config.toml
n_layer = 9
norm_eps = 1e-06
attn_scale = 0.125
parallel_block = false
lr = 0.0107
train_tokens = 152500000
Each number is 128 + 32 x the weight over its row's rms, rounded and kept within 0 to 255. Layers, rows and columns count from 0. Numbers have three digits each. The size before them is the row's rms in percent of the matrix's.

# layer 3 MLP up, 192x64, rms 0.368, rows 143-191, columns 0-63
125:141147132104100105139182144166133099165122137122085147105094174140149160100135148189085184168090065085189170124101149129163096122083157151094075117117083111110107143071135149187118152152123167
099:174142117183075203162165185118117139139135117142142117112101056157159179146102166128147141148105080116096148148094110077078146096177117102050151135148123166137064137152123135103125110135128111
081:154105124141138178107148108079135171134114098159109132164076096139114081106131152162148085151157152129152122100073164103088142172165127167108089152132098065070145096186075133131136153162208132
091:106115128159150110138157129147128169119157176119139114114149099129141109185083102114157118158106100131166110094093123178165165132168114139152122157159072000163096141159102114084108119128174172
122:094089121087190120091132131079159143158090115152101117073117175083159099184135151117160130149184148117209077145128057145140162144134155133086111176094149161144112138097113140157109153168116111
108:147103148195089195126123163155148200161168090119105132122149074175101151144180096104113133114096157116123139120125159075140110132077104026106181115097107145144105144102093140133142161127122138
074:093132104171119151142130164117133169169120207138117163094138065125110115122124120117124072115120154094185076111124097109148126130090164106155071211080097177149106109095103102127138109175141072
065:092152166159199083103164188142145175149104179082139149133174088139124137089131130089117093149133157116085090132137142174074149090122128115105161160094101180140110164126168150081084109101074129
086:131128153155176128139140079162064200146116104138097152151145186096138108097080140170132142102141100109139112122131111123094103129161195153150091149083150108071166071118115090126117041148107160
080:107123109125147099127161110143107133164143157074131050140132128159181130127120081105109149180087087112150125115094173148136113145117070157159148102150097047155127201092118105160110194178157136
103:186131079118179126194109135137119112140088116140140148114123087083155148136157116119163123147098089097096147129102101191147151118181102124093112137118095104100142144085114136046151155176224153
087:088081167111140159116057091099140166116120144118099167120100162163108102124148128132062092141151188179117163068142123107138129144127127120134131159112109133111218171116181155155124112143114048
092:162187092165120125082185116138140149105071112083126141166144129149181091122158107171210157148132122170094131079120110120106135173124096117083089088108124126088151107153132056160133128163109173
090:141098056135172107099171158141111085175136092122163133146118100081201126202166104121138072171150141156141163102112078137124129162079117137094178142156129101171110159142118115070159140156141143
112:106141147179159130129096101140128102184165150102115139167131145094119128093125094171168113095175115130174084107091105124125185107131133125168133077022093126144121139078126188152088189132137107
097:085182138126135099130100122163166131117124172106154113176114133107142119125090088160137102164140064117163127087067126180147142100065143139135113159101093132094169170035115134149102197152154145
123:099146158104134124149086150145113099132148108100094107195135163070169128135056130110169125169137139167194127100113109098068156176131162163100086081120123138093151110115168091159136197113139082
116:137083155159060135147101088132141114164168128091092153121145126066187129143164190129106124163108098190069096116092112135128104148090117162085122096160126136157108103113104147120169140190199143
119:175131151167089088157117086159146126204183085138168046095100162142145086162165143164138115129089125119137113100094140123126145121106155105104049132129089152152080145076105130146146114180142146
117:141192184154121095150154078134145111112115136123111163139135086144170154086133167176128075162163139159173137119110138154124106137064103147031163124182128123117092137102145092174057131126132129
118:163144148105054168109165143152165085151107154084105118200134126091199137163119139095107071155126133164162124151100140102104166116109109065105145124152153166099089126087162148148108197160137121
099:106136106112152207148164113107122157122143115152120140151143101111164164035101114132120090178140131123130119148055084109069143146133157120113154164122129174072196125159160176094104087114171119
092:136163190151100112114144161079158083113094203133104165131149093153119097151156135151116152129137144122108139106159089089095101150151129096190105184065099109068138171073077130172143142162145113
100:119166139109114080078109102107112142172093205106138066156126154181177150136143132087138112210165145130167105096130160199156126137099111082134111138111129136161131137100089185102086136139147094
093:112116129112152161130125152132085181133119114089080128129133044109139172138094127177119118130100096167144070102073169135128176115134119187128055102159058117097151103167126118131116125187172101
122:129086140145147139076124176170098172153095131095162166099178120212146086141134154114109166106150197168112095160159121177160153116157103126118116090085133136112048154099089088116114107112138115
104:094167146131135102139149122135129160174152064131149141145126111160130114152150126132146090115069192135151151110170101133067064162050114097179103115138098110106144165043156131153117087169138095
099:097207116155165084091178120086151169176130131112091159112112119123130163094148130159119087108096136090095143114133123138136143173150156160126050133137204095058127168100116103077122122169123146
155:160141099124132113170118191102120137133148155195102178117128155067134142092150162097145131171118177145168162120161043080083162204106160092113111111086126118065116138128121129115118110157138106
082:095169102074083158147105103130142132141117125120100144173120080104170116132159101128183158154117213136115138133125099139070112164115164146161172137107099156112080142041118146169103112143195093
100:133098122105176180155173099132130145142072064097153107122111119141137073141124118089095158155157109097090100105133161136179149173079095155083123051141124125166164153142088123094169134172168175
090:078142154119155162146152097093125127142162094124150188107135180126157087105101169173158124117124168101114101157215125148156136091151119110118126119021104125154171089098065108123130104147101152
087:134117085155120129116081164160107165150096150122129106131189163127159182157101075086058141123135148117171112083072115146138136127147119180120105086127113102156042136148111110085211134125141150
106:141152155129159085141158168147128098102099151140115124133135115100192101158182136091136164144125124124142163065165123143078113154066177073134140174108110154057177102143078101087106127169115186
080:105120090089140119128096139119167157137081184074099061114153195087106090121141157174141079178144167123115137157141108095138162107146132114109129180120116145129140110109192172179094153107141057
094:117187165129148127120149026164056148133109151123096149168140111122136066121102123152079161145105176087124114121152184104133123122150143192123079123176133088168153090120115106144101176164123131
089:157089154121175155117196085128106110126129095095137109149111125117120117101141114148166161084142096164117154098138116097136149059121111162080201095081094160152150153099107094122100171121209189
110:127193118151125136165145181109169141110104168106140179130072184072157072167078149143124088150126066112164102138109166115123142115136109200145101139140056108111130101150136162123174142117170117
103:118102117168087191113157103130085157098113116113120203101132166189104076160125156138128138082079092146129179075104123098178156171157113115076068084122124119123120143139118098166109105121183131
102:134109136121146174121124147096167142128096180093137126131151141196171079122121122101144155108110141067119168091144132171196111151113139143079105127030162156144105132128093033152149121110124115
109:118139111122145096129176203182194040151130112158091094108118159163162153134135095102119139149091145159221141129113114144104126157110120121094088132149072151090096098151093093157119107127129162
107:155143077053145121135091073139144148157153157119169088143142095135157105151106169155118104147085126131160126108141159161140131097109157186107117077096063124153117230114134139155095154162157080
083:149151144078155089132174118131129138093069188107114124172090168168170101140133115134143177196112125137140188078129138114155141155142128142137118179139151053077108108100131112208132114140115173
102:112201152152109115132135201136134097191134185117151120119084118094151140153118139141114114143139116076136161100123180163148058166066129097076101141182112127076133150128063126110119113111116180
101:127065080136145120144181090121146144166159130124107132149124098104159100119116093099153123211144135106116082114134081087104102185143085196141175143164105099104156119143062177145120177172144127
099:120149195133175068108102141171155119154132178141109089143156131062142154131100162146113093129087110073169126153165099164130080164154129138142092135056088123121103126050114127094144159168134165
083:070173130128143133182143153083112102153146134076105193062163120138116105140103187124167114059151130093125144132111092140110129151105157086137105110136131156115165144139187176064153133052129132
114:128037141109119141109120194103194109097160158117073113155166100125129111159130145128164113150100133122137129148158168103073145114139113094109061141117119179170163215123097160146130153126123076
114:093105134141094122074178108142043156181139144160118161107100175154152193157143093180176140123138119111140129080120089094122105175126082119167133104097093085155110179093159091103138140168126115
# layer 3 MLP down (transposed), 192x64, rms 0.402, rows 143-191, columns 0-63
107:143125058148132164115154086124101133081111124124139145197182090089078130089135161092101086098170133086109127103096131177142126158127119104185154175149133099127160089145126180164138100169086189
117:073144094144117106160106141151162145176153179134106085132123149130168130073145106132047079125109128084129083109099101195080116162155167093112168147176107144146124180131150173084138146163087139
097:090161120181119078136101145147106156122190113156087085184116117179130141171139120143122122100130058079151153127137050138112125154140202075091143166136114099090102157136141168106131115096176119
079:115209116141069142126130166085147095107158092115084100117159131140112125058195118149098189104145165138093154170113084113129125129113115088141066148128194189149122107089161124144144102120132099
120:085122101151116153139105165141160164084110138143156142117133178231131138100122158056118059147121142120097115122149093122119162096168076098158119124103157133119172217122067115125140105132109134
110:070167144129067115129132113115130188083107169116134178174107131151144103116098115123164189120101056097100092179186107112157137145134168148051108146141158119127066093150145144139120159126150103
115:135125119153085120172114102169190140145175184132106104121114170127163051130129164130137138160131091107102204140126161140102195075116159094100165139052109077145113122130111129112069143120121113
098:158132061134086115093103228126107100137141074136099096148092151116145104154107084138106115145103116072124149146088097115134174118130133117088133134155125135110182139148177158193123084165201148
078:146093094104134109108198146065162092171177084170103148100121161099147097142126112084136179183132137150134112191076132176155149117098120090115125097142203085093133111136163094137130151122091144
084:107087183157151157125183100137170158117109071169144162137099107131079161117171132140181127084137119133135118102181204064141134102095104145073101099098137126157111078142069120161100127134142162
092:160108157175068156116118106156152122140081145077114110123100145167146084163154101099087165130133174135083117054143126124134122049158153120122167138130198176124116173128149128081095123181086129
077:111106119182069139127118109118161148106170158103099143147171081122159153104154093199151060075115141148160145088154127148174078089106118154179118118151149145102100068140146141149091088117180165
129:139103115194067118133139125106139100094145145087128148112153050168136176154147113190154095139173135157132106114137071144080154113102084129096148073162163134095111161091153134118076171146130191
076:106154155167099151151139117090093144116127100128184143137155149098143152081137157122142141153109134109155079127138138171051113122142121111188197135148083099178060124105076120145143036163146121
097:126070069124154112153147125200132134139118196100060178152103068153113130043127103188126112127098157178129099146113098109135165144131090147155121145145159135106190099155125112106098128130160135
101:109071100167131136114164145116119081126072103172119078080139148124146134157148169150112138164151100147104106132143082142155124135131102095095109105135180082088106172170237142170083162093137119
107:083084054097179144148110114134113119137095050143117169126128102104175129122118115158100137132135108197141128148075148115122192124165137123136090169081129117238156111149106140122122112108119160
113:128094123143197121128127204134203134077108146156162193175150133122080110117116058177098094128102154166130078076093144120104124185093131103138126097126127112123101145138110129126155072111142157
102:157099048097129190083147103103090143141150120138099128102092078157148132106100170101131178153196133181104168123138144171175124107139127198156135158141113096135123121157126084080077090109102131
112:145157132095154104098143109137071132153147198139110108112133136109094156107082134087130156114138095124198110118102119156112167126140173146124124107156209178127122190115121125159063055144081076
119:157084148071124143107102138132102112127105156110109124103116167091184127091104134104087125118152157188153146094126147150140088149137157136079098090145166166112133141108237120185094183152073102
136:130196130142140097196090190170144174143110162132102122067094106114080114148113190139117118123059138080128122128117134113130104097143163176112106145149065129165084129093117115152188141163097153
097:140185105106176118157142190054154148069084111175168157119094181101108135118107115130154195115108155134079123116083110173122124109113098130094107158156101078092114141109194106130118131145135173
107:146141182093119181087110100107174132158103152078140126121130126197090167170108125113103159152145177145072166083098091125186134116095127101141130178137155127129151075084183091104103143126067119
120:114142102147191141156100109144161153135148184141088121130097091191129125116057049161156081123137098126105125151112118152167177105201120138089124143103144123098047152163150134081123144106138114
114:142105168077137170086096098116130088137102126147137142131123136125187130139091157120122112170157100139184126134076121090132103097177171117105108173084174137212131091137164166179085127100076078
099:155160213115164129110078117091130182168100144154106147142100068128149143191132154084149131153118128096156131123146084142117128055152131117125121129122176156091149092157171090042145096116137098
092:113102136086113104134116119149082104070211115152134136107110101114114086157154172103129145111176107177153160130128157139136097161050164153152171167122077091200100079097127130187127129144119113
148:059164112123120093177172206093171117087153141172139099139174112092136144155113087107157175092102050080081157107181143116149072092118144125138128125145114153105154170122096157139139128138138129
082:143126112192168152166055145131132140155111117100184121145128150144190157091144133149112057094145080110092187109118125151105173105084138184119123106115145162084077126142161092108074170148126113
095:125138146134075099101109145170087110162161164115139162181135166139116125071108144127090104149117098202165133149095082176091139117158153087205138150071084124087147092155159081121105100107153118
075:150168129140133120145172147070231087112086120105122118115133110125117098106111142082154125133122118191152138110078127123135094116118097117116174142184153078099117090161196110127080161154125202
086:154131130159161113117120141128129124097131131094162125108140130159081091137165125141174116124155100081109127122108109129188081140175156106162097056096108087149157138128235070107092078155148188
103:139092127152112109137175157171110146142141129092083134165119128070160137121114105157171144128114098160119139133164176051115087116154110137143204162099104109129078105094130140196111176061065124
049:114083184131112184160157143189170105116155159148151124136125104135106132153135187086140148078091092175190162136131143159075056137081091171092170114110114103137118135079136107094132144148114164
084:146102119141138086096094185132174127136113107133107164111108199132077162133175186085158135101153095143126148150108096194099116169118153096089189082108138137149084177072126123104173126132112085
079:173130075104118151098107104146189133181118205143103108095082075153152141143120083141074100144085128159173125118119163162160137183123143154150075131148093090080133106146153126145199105102133113
110:116127215132061109058114090139119130095176176121125154154122097116129139130157103201162115106093122145099138104116161158120129098117150155138159113113094149076163133136065074131116184155185121
088:136116185196103150127043108161079081149194136120171135149147094118087068128129123151108141186164166097151154147127136155099124121130129136112101106160190130146103059122134109101119146084144089
109:146122085099119123142196164160148153175111142107132133112107172116124118166068166131083111186145085134117066108213116094121108133148120088150122149160126101113181146122175089120085148114057096
098:130087102167114103117092103144070143125182133124099125178165118054185175090147143096110123183195093190132102123101097111116123209118138104137121130130094096165163113103135118113170136102140160
119:075145126131120124136130192115134092142133117092162113135108175130190164125112166121141127096132129095140129109115065121086128125221195090082136195123203109165127137115124096087101104168103118
073:136096128157167167089094169129118184118174088159161124096141137119114158118160188137076160071090138080160075181082150133140105121104148135086118119114116210178104111078146128127141122130128076
084:151112118165203105143111099118104180143105163162143130110138092163152115094203121104090075157103163099159202158074114112097107132158119135143088143105098097070178078144164158126090117132142129
098:169116158111124132153057186114145101206119107079158135128136177153087168119085149124111165152122121071106158150148114124122099145137141091068137104165132125190073122154108141074120126091088182
085:091147155153181178173155145084125139167145081150137076124166184102103145155109123100115062136150137095053110149173116058134086114120129112147161124158118100123082102135142106125178094179131165
090:150197156098106144147142136088190090107138112117095149147101166094105189120153123114173165133082131103108068114077137148075159055114168138093144164180129144105107138126172145095167104150160101
116:140165134099149139127079106150090147137147218155081145126088104122159049138139135111122149138079138142088102113168168129093118145161160070119102121157135142070120142140154143112048199168135131
108:102146081126138155143115082173098170174108214078148133149157129111139170111105155123145079106114150103131091133105068166114129158155093096146170106061143104124220135159122124141107078118126110